From a checkpoint of a small transformer trained on Wikipedia.
Size: 16 layers, width 128, 2 heads of 64, MLP 320 SwiGLU, 3.28M parameters.
Architecture: LayerNorm before each block, tied embeddings.
Training: a variant of SOAP for these matrices, 185M tokens.
Each number is 128 + 24 x the weight over the matrix's rms, rounded and kept within 0 to 255. Layers, rows and columns count from 0. Numbers have three digits each.

# gate: layer 11 MLP gate, 320x128, rms 0.163, rows 178-212, columns 0-127
# up: layer 11 MLP up, 320x128, rms 0.17, rows 178-212, columns 0-127
# down: layer 11 MLP down (transposed), 320x128, rms 0.155, rows 178-212, columns 0-127
gate178:109106115109140135133153164109115121114111085113108118116100135130126118144114085132074142147112146094091127114119079159120100122156131102113117161139127157177093106167180144128112119152124111125140106131125128160100175091141121125124123112116142126164125118175102076135161128118105085104171132141154135136136151105119184084147154070103117144156108137124124186128140130138116116114152
up178:103142148117127101143076126174127110088160110114086168115147111122129097111135138166154136142047092092128135117175128112136123138144112141109160135077118140144148076108113131165145091072151132130120132111098078092112131110071151142176113133127124141127099120097095101158104138067133114168091143118090136084134132130125133161133137161119148149133152166089172140084145109127112150147154
down178:157141170114093111109135163096145067105093121131137102128149113155059116134142120143166111139139112124139150094109122149124054146148087164143132158134120100122121087131143110169149157145118149124119102167132103173158156148129132156083172156127107095148082133159138129131113113106137129161145134153129123119125144126164095170131085081107178127156139123111122141120097117139077131147115
gate179:147076079104117123159152110160134105095137119127127132104160164123143156102135094104167139109111105105129169164121094117101180124106155105135139077149139106145099114086115139109156122110140141141116120152142126090113149170164122137171134129151100115148135146164130119119123138129166105138089091109136137097156142082109084132135128183125091154098125169128120130119143107139090119127166
up179:154143116122126122160121130093074131147147158127104120146118112130123166151157123092143135099113139135122121160060114161140147107138191103109121090178127150116151130120105088126152163152128137120142088143136138112133168157085095139142128135119119077133140119150117176114139135122129097111139125148133136116093095120090162128113134129089157105151102120143118138115134089129088165151151
down179:124097127167094158093082117116110137120147164180117106131161135153118114136109115164127145109101154168100134129139134127110114123118090134091112141151150099186102148133128097115115155114135112158127140126122133157145130142163118125135161143116081143157085107116100150155119120126130127174152123128116151158123116088154101097127131085135104107141117117089103101120140109134155164103117
gate180:139152125154086146114168148132141118082147126114149135122114142131094111116120119142152103147111116116103136138152070101124140115080121080120134152176142124131145134128128130090108118139131147129099117149132112141161117138123129108131120130133102106088115080120109134091153114090106157132124097139097160129128084130131133143145137122154180168130133108119123104125132111138107160157141
up180:111106129131138102112117152129099156143176100142109184139103132170134139152151136121119131113107136099132129124122134158138134123180126130135149140116147138166127107114139117160149166093130112119155107096120140086131147114122154151084123130095131183129122137153127138141138119111120111130143189084168112127160108151130124116143145082081107077120165136099124168111116133109090136106138
down180:134067110160146128132151129129133155117127120106147145130071145144154117125117143146140129141113125138111126113141157126145127123192109110142132153143134134115078110125177142149133136116104111131144114112113108120153126119131125122110132124114105181134133142110130114108148124133124117159151140125138154173135127117133118139136133134113125000134138144134143123135121125137116139146141
gate181:175095141186107104121123130173105098150123081122151118134142100110136092107121148107137126118128117145097084110132150142128158120137163159114119077123153122117124145116108119138084096150155153113130141125125093121100163088084127124137103113138151130129152120088107081126104110118134104130163100086146168136131138134146135187116184138106151125133108157174151161125111105119128114150162
up181:089127144086144103145169077134125137154091089137128153142144138139116160104130128101155094130139116138125109126151101068173090142144177129134131112168104128099145129108109137143127104131151128114121103104104142133125126159134125134119160099158076130148143123095155170124135113113132161141113102099127083113099123151091143173090110095119121107093121104107143109146148052122094131154136
down181:136113139124125120151111109109116160159141142129127122117066113130126078129110146115145167137119095164096177069132173136124125150138115092133177151141074123109124119143110116106143088141128130125151145111149140130118117132118147093130122139134120116172172162140157135129162144126125108141160123115110118142109093133136126125165154122121120108167109096104104095073121147120170127130060
gate182:093132110124141153158160142130162170132109176143115123113147118143145086157106108120116204119130163108117104122145160131149119127138138173165104130188118101155100086152116117162100123173138181058094152133124128126078133144170154103124140105108123116117125127095087162115102110137109120141140131129151128098127165078170149139155127130135129174109119140157128126148150143107117153131102
up182:136136120119099134138086150146190104102135104104149125144140161169098136156127124160150083098150143135131200144084121125128127151098163137180106131156131166109126152085073083136142138113155146181112117093141147085145116094147113128161152114119121133147073166152132156097136142091156101153108133118112136121190145110122177145145164104141156117131098145141101101096156115146149115118082
down182:167138156143112132133159101118171163148129129123136092144121174101147152084090116129163127102168117119132119145143126049097127158136136137120182134148115135145113115145108092159181101126153145102155062150146140091110143141116153154073170113137136106107142167116132157099134143098116164172118163146116158135130149171131102085060124094076117157180111126089132094138112150099135084121091
gate183:117117114109115215087161106138123090097147112113098126136123146159094148119148130108143142150115128104123103132145143154158145165179125127127115149120133150093114157162090131159108148102148148121121107141135117117105117090081116150138091103189128150144133147145101101100104110153091143117157128132117105173147113122158157117154113103081138129136112102097118130143102110149104131166120
up183:104094092149144109128124135142111117065132087117110130123156149124142137113134117128136123128131095110150146121130104125108118107157146148091145118120143134174182138159130114115122095100166098159159151123148088116143123102090142127130093071141143081113164171126129124142140073148121148121127163159150136132102099137109111151112146140112165145139123134128148145089125122143121093140124
down183:129111094147101111115123114124147160127125130142144127116166087104145165142127107162168107112133124117136116113160111113126144114107178066121128156096114079144137157152140081152086121119128130135164111149153121127171095115109115126145140133101153138138151113132117127127138131135122169124105118146133123147091138125084099089119164157148119128138090122105148104104071101146128105144156
gate184:138136154068155130083086144153075155132175119096139159145102145085124124138093142099121134119067156121110155083104104143138130096115127124126085131148161113109138154074109097101204120153127113085174148168135138129092091099121160158111123168171104155116110123081142118122108159144098120095144123141158113123132113101145114125106132139136171157125089180134133093157090130106145135174102
up184:127137124119140150139153129108127142079143109162152136096143137135117113088112138131165151200152095106125095143179153134076102117112158089118104128146099167110133100174157095105124152169160124136123168138093080168130131155127141164138141153118136084139104131157114095096142152142097149089097090161136108144144126114120133135123140148116116116134137160134136144125158128073124147138135
down184:118116113106136094116117092158119136142095100075089168122174117159148115140120102136123119103145126118095147123119138133129096123156109134138123123188127127133159183108143114114136126157134114138121105127125162141133177098092172141179131138094105141128159109093116159140178074153128141140148096141118125139161142114136151144195124127145126128109155101149117141109169105123115107136169
gate185:133126129151130127119114105134138121102143129075127145163143142095156098122093138149117120138140141122109100139111144120127104113128113152113125143146108038179094134095078086174156116106119112134097084099121101116125146121171124104124141161138131125106116129120139073120151118095130147108121154133159131117176114134114153129170136132123102100164129091088107125137132164099136112134113
up185:182142144106097106111132160125130126168153120161185125100151158129131115157109102136129147140127120135108133140122107155152129078119118087102137071082096105124103121117127144130135160141147118146125154137117142136099096127114098100132130104163188127109093108139122132137134146164155113168108151121135115112121131098107103154073132119132110159142153145130101095128112119124169161113090
down185:161105119148167115135137134129141136108103120134134107149127115115135153123134127099125117142165096140100125110059097105112127104135146128115127161109105173095127100172187151158079125141104141138136123128164122119117081149115157139126158155162158112125163121132122138158140150069131143137103123087126121101129115141061129131124149104072176124135100168137119116125116110157123133127096
gate186:149147126093127119155123125074131104126122118143141083159142123153140137085099101135126153143148129082156091122125111108104140175149146130148138177151099096142099126134153142155123155154124149164117080113107098114131149151114112119147103140129104102126130114097114180078104127123113124155139154116147086077139162162139082170125121142156086133158162102122130154096098138142120075123150
up186:194096172128145094131129095129107142096150114127132143147129114165144154136128177138126130137107150122112093093112134112110109121129105127104140091163128089103105122129112138109143133176084105106116126134158140123157092146169162167142167112162173096095158135131140163147099145088117090116114125151106067134143100108155129152121131126102097096140082161108125092193103170118098139133100
down186:157118126171080080165115165110119188126148101148151111124103140127105127100085133075160101149097153145153091132154162146127134094109099115092149128103139130104117121146078158091124118147185157089110156092163137120120126124145113133125152177170106150146131131161136126141155165141160145165129133104110073163128106117132152150117124125117102143098162145107146088138156130156132139144164
gate187:186123090111131130132160115156158106142096136150184131138133138128147135164146123154155104161104160095163130098106113159147116133175087116153135142135119145124151148118154151118133137148137139170135143158136122157086111122186121123188165155184123099084141140154087118117134169182136101113096127124118116086119127110143133121161153133136115104087116144135148122098164090179121146135133
up187:119138103097104123115107153110143118134106123082082112140098142125119158152132158120098144100106104120172148149174078102141148100154138112110108139122105144150151143127138179096079153139138107121135172176126151113084114133091148164159148169099102128115117125139143114152125153124164137126114136158149143111125112135126145119143167148135110161132128107129146144108131119183081056139096
down187:152146129149167150126112118131166130162104116138144132124148076106135128079135159114160117076078101155108107126114134118148110124131155119146099174119089148107119128092122164120117096134105110178112122168131121145142103155104155164099108170142150151128142147155133158153125125104153109111140104106168118155116119158143108084144121143147156108084108134145121153107144079116135100128122
gate188:138104178148122139149123114125104138115138129134110124156127150106132118049114108101102126127119137141075126157099152105125140151189115110142186130110172139132128137090101112098165125116131137186152131137134147150129135115148127117122128164081107101167157138155103131129136207130165126151148159145128147145111105152095133082113140146137227132156120175096107086133120113122154110134123
up188:112119154075141155108089155155154127125157126118092152183138119106090107093087091153164123122159137096111117158154133117118097118107184105127096125085170111122098125161126105143131085116174139141090133138152099113133124131169123137130101092187147098168149098157136134147127148132131128113101081154153110119134127141107135142091112072128086162114112156179163143119138176111113121110129
down188:152094115119116149106114120104144138124092133124182115109138131122107127149151157145133156159150100156155110176175153118101136146111116115101125101116137111124112120140129155134147147151138121156123053168157143124141122127157132180125060119146100082104146072125140135153109148089161158152111151126102138130135123183138152101073108117129168127108114149101064137153119115114140076125150
gate189:152154164147134165102180129117152119122122166115151133109154164117148181146159148142110130054129115111123105175119143097131130170148151112134143146093129147136217125143099127135127124090132140159117168126152108135085160143131109149160138144102119173182114181119098115151184105141149139091102132109160138096107146162106119143129110170124130108172092131096122140161129122108106101103176
up189:166122099126101132120122155109119151109171127056111140163117145134090110157150119107108161106126146107125110132100134135124142121123125072153129118126144163144088138140134106081120113127110137107115130098121118074118087117110106096127158118172116157087116132113093140150167140101107103124150145083153120127085125110117155116115139132150141097161121149089126136067088114100112149086113
down189:073109165132117121134139131122136088130086132166158128097120143129163102150091145155069108100129131140087119157188175093130113149138118110141115145129085086138148098130128096129183134157134148122096153122139083158160151120128135126127153141120097126152153103158176126142093115124141163081145094136117138121130127135114128063124122133117159172138122079122117126120144113147105109113095
gate190:101157118102095132147135119093126090144107091150123144088122142134188151126125169103171187111155090135132140134121123158112139105149134161160141161177106102157134119118090152110142155166124133143130102129120151125163135152092148118154121125118124100160161131137138102096141102137182113134123099144122079128105136122158132117126107110156140100166071092067129132144094117082143129158135
up190:107132136148140133144100114116114134115110120146138160160121083115080131188119124170117125148084131166133155133101152101126168166127107142144107118171110146125100150139115127150132095145112123157155054133121138151156156140120171144078133152155111149166102105122177151124150189137135152132124117121160157118125097130101142143110086125195139137129144125129127128136114144133119118125127
down190:119149129112161115177100122115100105112119139117166170133102133145071134096108131135149142159093101098093167126120135111146148133107124090150136099099132109098107156116148130122108115100158084137131104123136102127147136137170121104164132144134091126132139084130135134077106115138091175118119112147085133125133148167103119124150119121164155187147133138095120105116185151126129124053145
gate191:140115122127143129133106163121126163128084137150159170144118093126159139151123101145119144133127141145129177153083158107100136113121121111113130185153117165113128153095148086122151094173138127154172159149150135159155140153112131122162104124150073157134132139143106101135147120133115135085096134138132125125125139115184140156095132138111164110098138136124157106130085129096135109162117
up191:090111147130162130136129107138146130079146090157183133170149160142127137146138167135138154117072156141119104149093156123153112114076131120125135121111120131153136161124165102107123094105160112148133142128186124114133108124132127122138116142101107134154171121138127121110139083130177120101091127147138140188140132124124145173129150127148101126116145108112110104102122129125146179094134
down191:141110158097114143097132129112126127104139103108104105132085100155125137102140169144171160148111147118144096165126129154106108114088161107124113155132089113132107150137149103092133102145115118179178167154090136128178075136125157101110125108127113151106146147188106141154169081115105155121139106123134136150113114128162139128108130107151099128150145171131122105122114105127115130135120
gate192:159130114140155090103177127155142121123104145099125110130137150157157149140116159144098143120095116147126125092144171101083166134146100133137129131119177143138086156146122109139118136123084135040161078104118081138122100094136119146135168130103144132092150148120098107128102128097120124070101177114087131115149097123151123129120122119154105148132138122132165126100145145079141126104110
up192:113131170112128157184162136137170145116117095101105109132143091137129129107110139073128115159126197147115131137143161135133123144152107179083160156158093155149148113130086126124112139149135148138126145125134091128107160120098142149160156124109183090111166109144153102143151119144161131147111074108136133107101131123143122138128111090093095142162108095130118113149091160189104121147091
down192:146112167155096114085150089088085123098163104121134071120168107128140181120090168115192138137119106139148128131097117147150128127120104145155096160105120127118154118135100114124091093125117096113140132139181123159122097154113151153124176149106125117126171090145142172108139137101133093121074141166142113146131138152130134111100133143121152125099145078123147162110145105129133126160128
gate193:143151120151123157168093144155090129158079134129106080090160092097146099086136098148166172142107124125119117138120188130150083156141089150137073130146115146107129152136143137110135127141156128078141116106080141130115143112180152093147166105067140090088090166093139140146113089114152129157163129177164161147180183100110140121121122142128133145132094124087128106140171142106164073134121
up193:143112158087095107159132122166155133131087146104162130163092125173163148123128085172117081131211143134154143141114100083088119120114126121103123150114105182110122151159133088150076131166122135123115058114124147134116168130140126127103141074145089131118105098118114150148133074126111098135133109112099149124179153137070152112149133121116137084116109177123067137133096132151144124136124
down193:131095133132063114114146129137158137149105140116099121114118091148126146100091131097109113014184144095158138148135135128155127097137111069124150123144107167119137109118125144166085106143117087137138116140185097154129139115110161111101130137160149150168157083165127151118103135125094162099127085148066143111094119134126087118091163125120129124116112085146104129109138098096127056185109
gate194:105141130131095109080148154090143133148116155132119143127137143085108120121160150169126103129157105101084151129073096143114143184147113100172118115120178130123150115136143135118124082118113126121113120099164113115108123126185150096106164129132139144112111126152157084136161166104107149134164133121142166173113131109127122129109172127162132144126124127121150131089108140151139105074147
up194:141168125134145125129123120133144098104111101118089152080122155128158097183129114092116143129146116129128137132147173189110126143118160123101133125104066125130174128151130114126139125147121127121119171148118127135182140116126138113110140125130103121123124107116114132125158128121135146154149073101121172128110092126111085124122101152117066084134106142068128119129102089123150106065142
down194:123124166104123109149123082126118114152188126099118133112128106142131149084170127101172157118135104134105133141125109082135112101142099100115176121127097134160086151122162154163125138148156107117163140101126148150134137086128106118127139128130160157136111148139157158099163099172141117147134152131131141106080106109122171151141124102134139098113119118146099092144140174162113162150098
gate195:165126101141128129143141139129106099125129122117112130068158142141146114095166106117117090090155097132093128148136121165143150167126129092150113117148166106128134156122116130120119101145120153105140144133086114118172124111157157090086104134131126122109109122120131081149113104146113092084131153095143145162106178109137109127130136132126161139153079123145130110151138098138144147170110
up195:084155139075150140152088111101116102146145146130142141118150110107154133119130118127131176125133122102148136117111136098179190159150086141159151139144109121164102113105122137148158127139141174154142104124120151122097131106168153134096109156158194143123147124136159123154144174135106098155072136121141130117121124121110107148169163149095158160117155181144154146094095073112161126169098
down195:130106140129127167126095141135155106148145104127127129119122124123131113140127120115142162117100106137107136161046125167147163184165135149121157149178162085161119177109084153152146096131115136119146169127095106095145141129175101083089139114133111101100132137107115158118188133145129103148098151120107108111141100114090085130141124098093160116128125141096154111134092109109114154168129
gate196:120080140123130119146153130085110179135146134085105175140103124160095131078132110097123121109153132143173136147109111137152157120094122143154099164105097110139118107128096129145127131167135117123143118146109145103113125105132135124168147152136183158110111054077136125137105076146084151133116171161160160088190135112152125135130155157168140125093149135096123117106118102159140151135114
up196:148131132160127137133146133121143134109122158143150111120092137156154156111134128138106163116164111134149099111121139172150145093148125095168111138105146148128109087137125160094127087073108126107125141106122109143132145090105147158098123127125108149121132110111131139140151166167105138156135212119161122091159118100188130085161135127131128136104134122095082139168148079114096133171133
down196:135089134114091090126134084140113196127097130117144113179115130085135162105147084064120119123138111077145121159138121107106126160080125144123094104104092136079154129131108141133141118092105120161113110171114131137120185117133091119155153168132114135071162101101146137146135133141128130125149153119114098142137080131138097125181132098131124165128127156132135147128144121116117114079145
gate197:099113111117139159157105164134157165113135090151129146116116167135177130101110148159164143092113124124159122130117144177148118126111115113110073135120141131179074137130094131087131165134143114126155091121089110103114113109170135113117097148125126134136167134112135130137123132103102121153114193152143154120106126145155137147118149156140144106111127119163136157114115133138116092160102
up197:127152130117139136123134114163161142105084095087149091155130093119148109127115102116143131124106124156141148084118128128140156162151145120134097154068140134113109124134147100092185183122166117144100163134161149127144114138113152155124165120147146164142127127122161134142108152101108103080154081082125096117180119140136158116107116130157137115191150156132123115132143107111094146128126
down197:078108166108175155161119128113146157116113144136150139107119115194102095149133152162103110130119145186141157128131079105121151122139144090134116144094142114134102145130121124128121128137153132177127125149152095143149134156129106120144129117131111161111106158151100127179132109107099108118135137088152126129104131154113116124140134133143131077123145097102091117126133151143094071136116
gate198:143108151114126094150130101086144165093117133133133167097132123126132115134152114129148130117119151116129099133112118147098133136138101122068155143143118124151114127143133111152133146118163117085138090070133143084106097103151118146138107137095131110166158174148153101124127148154171107096138147154118106147121102096161110157120123090143156117114142135154120092135135160066140099143122
up198:129119143138149157124124155130118083145128159120113116120129131108123112136154163136100133114127139127156140123122106133154132096126135127149099118108131118146124097112103109095124131110118168075127126134145127143161099135132075087119095169145153109159140111092185148119169120132094117120126114146149123143125152124154149118196123072133112109121096132139121143069143115183169115125156
down198:130150165183117144090109120133152151110152161190147102098103156108141122151125139152102145129107179184142076163184134099129101113146132144139135105129142137161143097127149118129132149161117170185141142150140100107111136146180102156111141142159120112137125135125100124156165103127159109161165140100152119107109121154171147119155150108152102147175133136145140106157137107145161162148123
gate199:124153094087174122099158148121130098152096105116111131157122163113141120136171150087114154119133139126076152114118137098128158118104178162179135121153120087131153139089123118149112190146141145114115188124119149131084147086142093120082151122153092145144108127163116137122122130096107101141136099152117118148120112137128109158145111151126111118157136116136182151090170131155128135134133
up199:135114109129171137129126136149061105121164118125151160132096108110097123134134196095134137121127130056147168122098099149107126130137118110131105135137063164120141085139142157121089146123136148126115158099141124119103084112153114110112135120100144098114138122149151161106119126163131119170132164096094149166132108101127144123169120148180092130093106158118120117135122171115147103129130
down199:119140146126134089161124123090127119154151117103148131130173122094113129099121117126142106124107131111139127137099133138097179070116155132117116101109143127123127177149074177174163104112113139141139143136103178092171090090150098124132171123134140132128166120135094126113175131136112114164123137159145135130126156152148129118146103126125147137148119113134141165139107080147140137130143
gate200:124163151103125120136068109081154152109165124130118172091120124128150112154131106126117139167112144132118128158130120088134121110154112107136117150106130125156193168135151143142085096103125126125119121131180140120127135128114133144111132100110072173119115071136132123118155153097142142109063107139140101112165117098100117144113144113115131104140092089108127140114125142119141119037148
up200:119091150109153137116126146124153106137131130117104152089134119083130161109115174121130146160142091107172170118087106070176115128144126185126099114124154075122153124104125133101108135135151183115098133109132151145129119081112128140133154180103115137114114138161138126106122120155119117103143135107131119121115131130098085136150072105136121109111133138151158114158117125135086106089158
down200:142124140085134141107101144130115074063139090106110137136173155149105095128126135111088080147141118144148137110114131150119107198154122109125166124113098107125082130138138137152138145147110125149159123120089143132118157111106097135166123152125134124137163129103093112120116096119148102147134159124130135167126151111126130134169154119114047145141118128135157153102151172085147095138150
gate201:143127150141137094124108126134107166170142118133166133108156127079142071124108102113099138142073138133104090131119128113135147157152101125114102096123125192143143149124093113157066128145139129141145145144158115132112169148159116137143153103103127132147123109128166150079179117112126132173106148129132136093142118105148147171107152143154121124144118146113105123156138109167143118149151
up201:121110113136138117107128104142135135119110120169127136157151116082125122156138119122124117185086134131119114123099110104124109116118115134119126131130116114166117069126107164143166164135117109158141145064154095146120151137093081154137132084156095097167135119089116122127123127110121140136132119131133164116103145140162132168168136162135108146194136115099130103105142140135116144161159
down201:119151109135160147138103094117118157137150133150123129150142140122108142168103109126130137200090113118098106115094144145115127141108150172101121110105118131130138131125144151142131130158121113132148142101145139106186134126127112108119083130142141131133114109086140146117130129149136126127100151149060154094101150139116160126130160180119134126155099114118101096084086086173119139124149
gate202:147151161125119102087130126109117103122157139091122138122116127148136152128055138133083163136128105140146146108139120117105136150177108088120105145166174126179127089106130118191130124135134088101115136151134163156162159127145101125128140184127149146112122127104137114135105156126121135139128147082121160129113110146140143099123134136118141181118124118157123127126191117100104125138128
up202:113156148093115117133142161137121123140126116166156135129132132148115099091131144169138110117105138091124125145138171099120080116151131112146167129123094084107137132153065114108138107120125068128131128158125134127160112089112113144152147149142157112104131137137113125123156150099137142112129141135121075144143124127154152121137088126153132102160089134126110148120134138125127152114132
down202:115138160136137165171120097134158151148127141128132114120141138148122107115111165116129150129104116143137087135109123145158115132080134157137155122132120124127093106139119090108110093117069088119132161128159122099105133126144130138089161121071115137165150128093074113157133118111130132144099117085136113140139132159122092145162137106154099136123125123132173095098090113133161113114143
gate203:115110166174137094165125107131082139113087134124153147184138167121147127118123159151156126129137128128146104113098114095129147136136119125130131115154130124128097131152145138145145128133140135150156140151119096125116090137149104091179164118114117170145171136103143116173144126108137115092104154145133142105160143135110129106121186140104132111108091183123129156151100116113100067153134
up203:141147102154100130116133122139137124149130122140164146091127106122122127140144155108179106129113148172117136143115114108128134142102125137143139170088105124139092128081110160115106151125113121117104143100091113163137122124095127065086116144123107110148098119179119151160153151099138137125163115145119105105115119105155131112102101142140093148118157136166113122106085152113173149126177
down203:156146090099098146146126131145116114135147118113098129089115166135134166125106156121124115137132097125146143129167135141097132108142114141092120119148117129166076068108123097138151136129107118129137115116160094099136121134162112156107099139141147113125113132153121103098139142126157105122144126149158139120111151125139168104103122102162127177117156128122139136108136096199126170135109
gate204:113128121134122112161106109165121146110107121136100092151131108182148143116118120173128065140107117175133123113063129115085114150135161096134101136166133093125143102110125090067097140136139146117135141113124124121139166141098106113110122146159131153112137106124120111113067099111103145146167109134125124111156099141128145152088155125138170137099088145180096142144133159161133136142147
up204:158129108153108111141181132105116156137166095103151129150103149114118106139124149139149154147134114120109149139147150108110112137137112117132109098140162150116113128150160156115083154111093114158178137135113139107160155133094116123158115113155130138151136153121140113129112123142131126106132148161151160151126048098134123117108144168094149113107119141169113118141110158126133156159129
down204:112149092131139094133103114145108084153129158141155090134122118113128157145127150148131094143118121139140123130084125136137105121121125151150119131124108105136145112126120095130095154137100157124116165098150143099128119132101159126151120149150150103132125128164090087111113123095103125125144140139113135124147166169130172129050124117132149124147132150168117169145141145180172163142128
gate205:141066146152180174116107114131148147141163147085129129123098107132113105138089122119083091113128098161122134141133122129128139149116155140143126133175133105105108094108078126149156104075132145093130133148127134172131137134131129113161122133163102127097120109114135102163137140137134109159065076124137155121098150164112094145144153154187152078092121133114126095124121118100175130060104
up205:139138129158142118139086139134101087106133099147127153083117141144107100125084151154137138143137124206126163087105142111090094147152097156139148164084128129162143096084125126107116147093158106152148111115116133097103118129140153157140123097151170103160095160141132101102130131129136100093144128079114086142164103105140126114118158151165149070131119147104131128106134131132142159161115
down205:107155114142102079180132142133133118099117169108135131119102159122168143124140123151141123094144133087188133142089140137130172145103111133110122147153125127139145150118090117166122159165170145092114124114114162098133128122135099131133077148099174104110143120123101125110174142135122122063129131156160166135167117133106083101105092123060123132098137117112145132125111138108107118093185
gate206:096116126179117098129126147143158112115142158156172110103118116095128103158149115127121135143129112120115094082148159148086161111173137101103156176101125146129155094134130111112146086162109148106183158115077107090144120114158144101144133079134148146083183130114107128153098113117156080137117102131122139092163104121125133140116171142139111162171074126110175099139074132142081148090104
up206:135124098133183149145134104110148108114143137120131091146157111100172136118129138114108141131143115196104110102096130131120107125120144123081137126149127164092123094143133127138160132128142192167121167125135101093104105101159082159154107105111153148143113088081114115127144101105092121139184106159110107110187121126129120091109126158115135107138102094131163138141081045116115101156156
down206:105151173146165096122101101127126143167121109168121112146128142116119126105133144197105155110135152109081103141172122100138158124125121151079134123103181136133124155125129133183131170088169134126158161120119120110120079085173154117146121096090147158133145122116119168158130116140151125101125101134097110155148089091097101096099129098112116126145128097110165107105045161086132109134104
gate207:153095156148132154128078127131145129103175167136173149169082119132103159119181123161130127153079169140138138103165137163158114161140127075133128164102116059121109151124135128129108115146111130120149096178152118156122115156117120141130094143159122123107091097090125138141172149118140175153114147109129176086127141113098166108137133116119130094131147125176110157169126166085112126045096
up207:077147146087170133076150122140206136130136133146128127102103042085155102143122146142116131123135140135111162121152106126126084121137151126079116134188164097098142125141122120140130126168194132124143133136122182153103135123153156160123094127109113092107120125141152089105146186128109112104115108153146128137176125146115118106115112149172131164123149100164120104136092153129143159144171
down207:083101124159141132110131149143105115129108138145123160083156108125138125121073125147143124131141145173146151142149174108173133154119127120141161145114134160130140179138166135091117135136151125125097131101122120137091119128097121117115100144145155099145130100151100127057105125133088141118090113076135139164093147068093133120082106140136141135075151122112046092148170079150143121113146
gate208:138095120128116110144091122117125166120137122139156150106147166114092106142118118159128135118124104130129173123096098108095111112100133115085126163113123078082127125088120127106133149146121111156154119138139123114155113097109107109121145089151132131175155156126157144144152175137124121105172164158120153140130108109116153146142096123167135128123101132174101155087116118110099135135143
up208:118137138125124113142150154087130130125125131108144124102146140068098106145131143125165109126129168099154097094106142115111118127122125114150151133115158119142106129119152147126114149168135165131149110129129108109161138120119136181126172143137137138126171140154158154144131155125137102107150164109139164105130137116132122157135104153103131139117121107136113092097142113133102151140129
down208:151117158135116132148114138119091145160118119100147096125129137116157120140138112138109144124141126127145118145148128091129067130116180135110120107141169152141040130131125114116150147107135128102153126126130157152147083135156134132108116130116119155124109132105129137132124151139146164164162133140136122123139146074128138095128144147154104088148119142129155144132080142138109122137104
gate209:127091143134100124126155136151156184145155160124100157133142134094094079049145089088155136182128128125141094095114156117111124162116157152132144185133161129129155123103118096155099145116156117126123143119113119148129123135088122132097146109109131078125149147109117131113133172114139125144121186132144145146123139124132178133118113166117120141095133162135158062099120128126114170088119
up209:153144100155118117124138149117103128171138125162135124090161115079117069109102125131111135192133161066128108069132094141157137138112152110129163150125113160134152127131151126122104166122117142121103194098128082117101115168097119130116115147114129111073104118125135133123147106131130129143132149152117120120117130116146177122127123064094083144134115132143153110182077127134145132118133
down209:109147084167156150126168132080115124128128135154147111150128115119128139138112177154113179086162120155150134136133158132125146149126140119080106120122118090159110119118112124139105090137166122080146152140088135145120146068100116118138153109124137109117163155129143157146100136140119083164103101126105089096122109149168101114128101134157133117113086119062155116137140175146158132134145
gate210:141127130136131164106138131161117131111174101136112130127117152116127129121112123164138107121085169148143141125080162142126129110092113142135144138128159104129101135152121138155122114124126133156174100080099134145119181106171147173101138117132117122100162133142201119118108185130146091152111116113100115112137154105153118168136136136113144120124110141150121103133146131104107136119082
up210:137105095121144107116159136116140125128142157160116154170139133088144161108146070089180164146155132112104102143129121150135116122149144114136145147134109140149116151128127118107119137131102140139127107105112142135164123113133125149135120112137126167144131103097108111131101110075089142144094120142180131142126112119156095157148091159112158129128124099108114141182104133140139114135078
down210:163140139177125153128149142166131171109143122162112116135144130167102149112113115160079122117106172181134130130123131155128139160094094136169167130104093100155108106126146119145162101151166117112184089143124137127120122139147161158115119124146115119125120128171144097120142163152145104142117122133129133151150119157141159137124167100128106125089111115134108158139140185113139090131141
gate211:138129140159121137098166149103126150121116140136105155146166153116103128161120126073174095103112144090133136091129081112134140156143159141125166105112131148133180116137106098108112151125138094089137115145110160126088138177122113157096140161148151135104162119092152118115157120141135140162113146141121126108129159109111141068134123090135142126142114130110137158146113137123163132133118
up211:124127157146153152114113151162112120127155112117136151158101134157113111147164186092107110174141089084141138113148135130138132162155105132131108133133170106105122114141157138151126160125130117132124106131107089093110174103117158129085127142149083122133149122125151146143129137156157139107151144113137126149112134069136075149117147133140123119124124163148116100170107143139084125117159
down211:121143095097128176130143106143150087125119149133132129127099108115105160160109104179116149145150146132135165110121155117155120121081115094152097138136133116170121139123128160139109106104147120136144124149132133151143086160126137118115164115175107121154134134191125115137153127104109161158086068156126126135133115170138089129116100141111140111106121135109136160104128158169161121130099
gate212:131137119125136148125144160094169136078113060124119124138156193109129112103112123127112132115111160093121145157086155146132147121123152143124119092100129132127082081116148134137124140126149091140136096114137100190083130166167163158080130132123123109186111130108125120151138123103097157087129130110169126124149146125134106146137151139123096112120125111114148146137107148118102130153127
up212:144105118143109098118109136146126146146124115160144153119135151119120156117146148135141123132147132108096125101142137123127152116143142131157138098144164166140136113097183141152081158100093146106150111091128135173100178150125144079147121091117148103124091135121133145107144095147099181139119095132118128133178103153169141154152097145133124097165121151112134103103115129118122152131168
down212:100180163151129138125173150133112128136118123128107112116147117131148145140133108163142138114093166118130171106093107135145100137123122154103132175152132118120149116133127143146102152147109133108169162114131108112107148107149155178117102170093151147137112146137152132129141141091171127134131116125163142125128143090150129109094155143151159162082128143126130178123104088137133141117089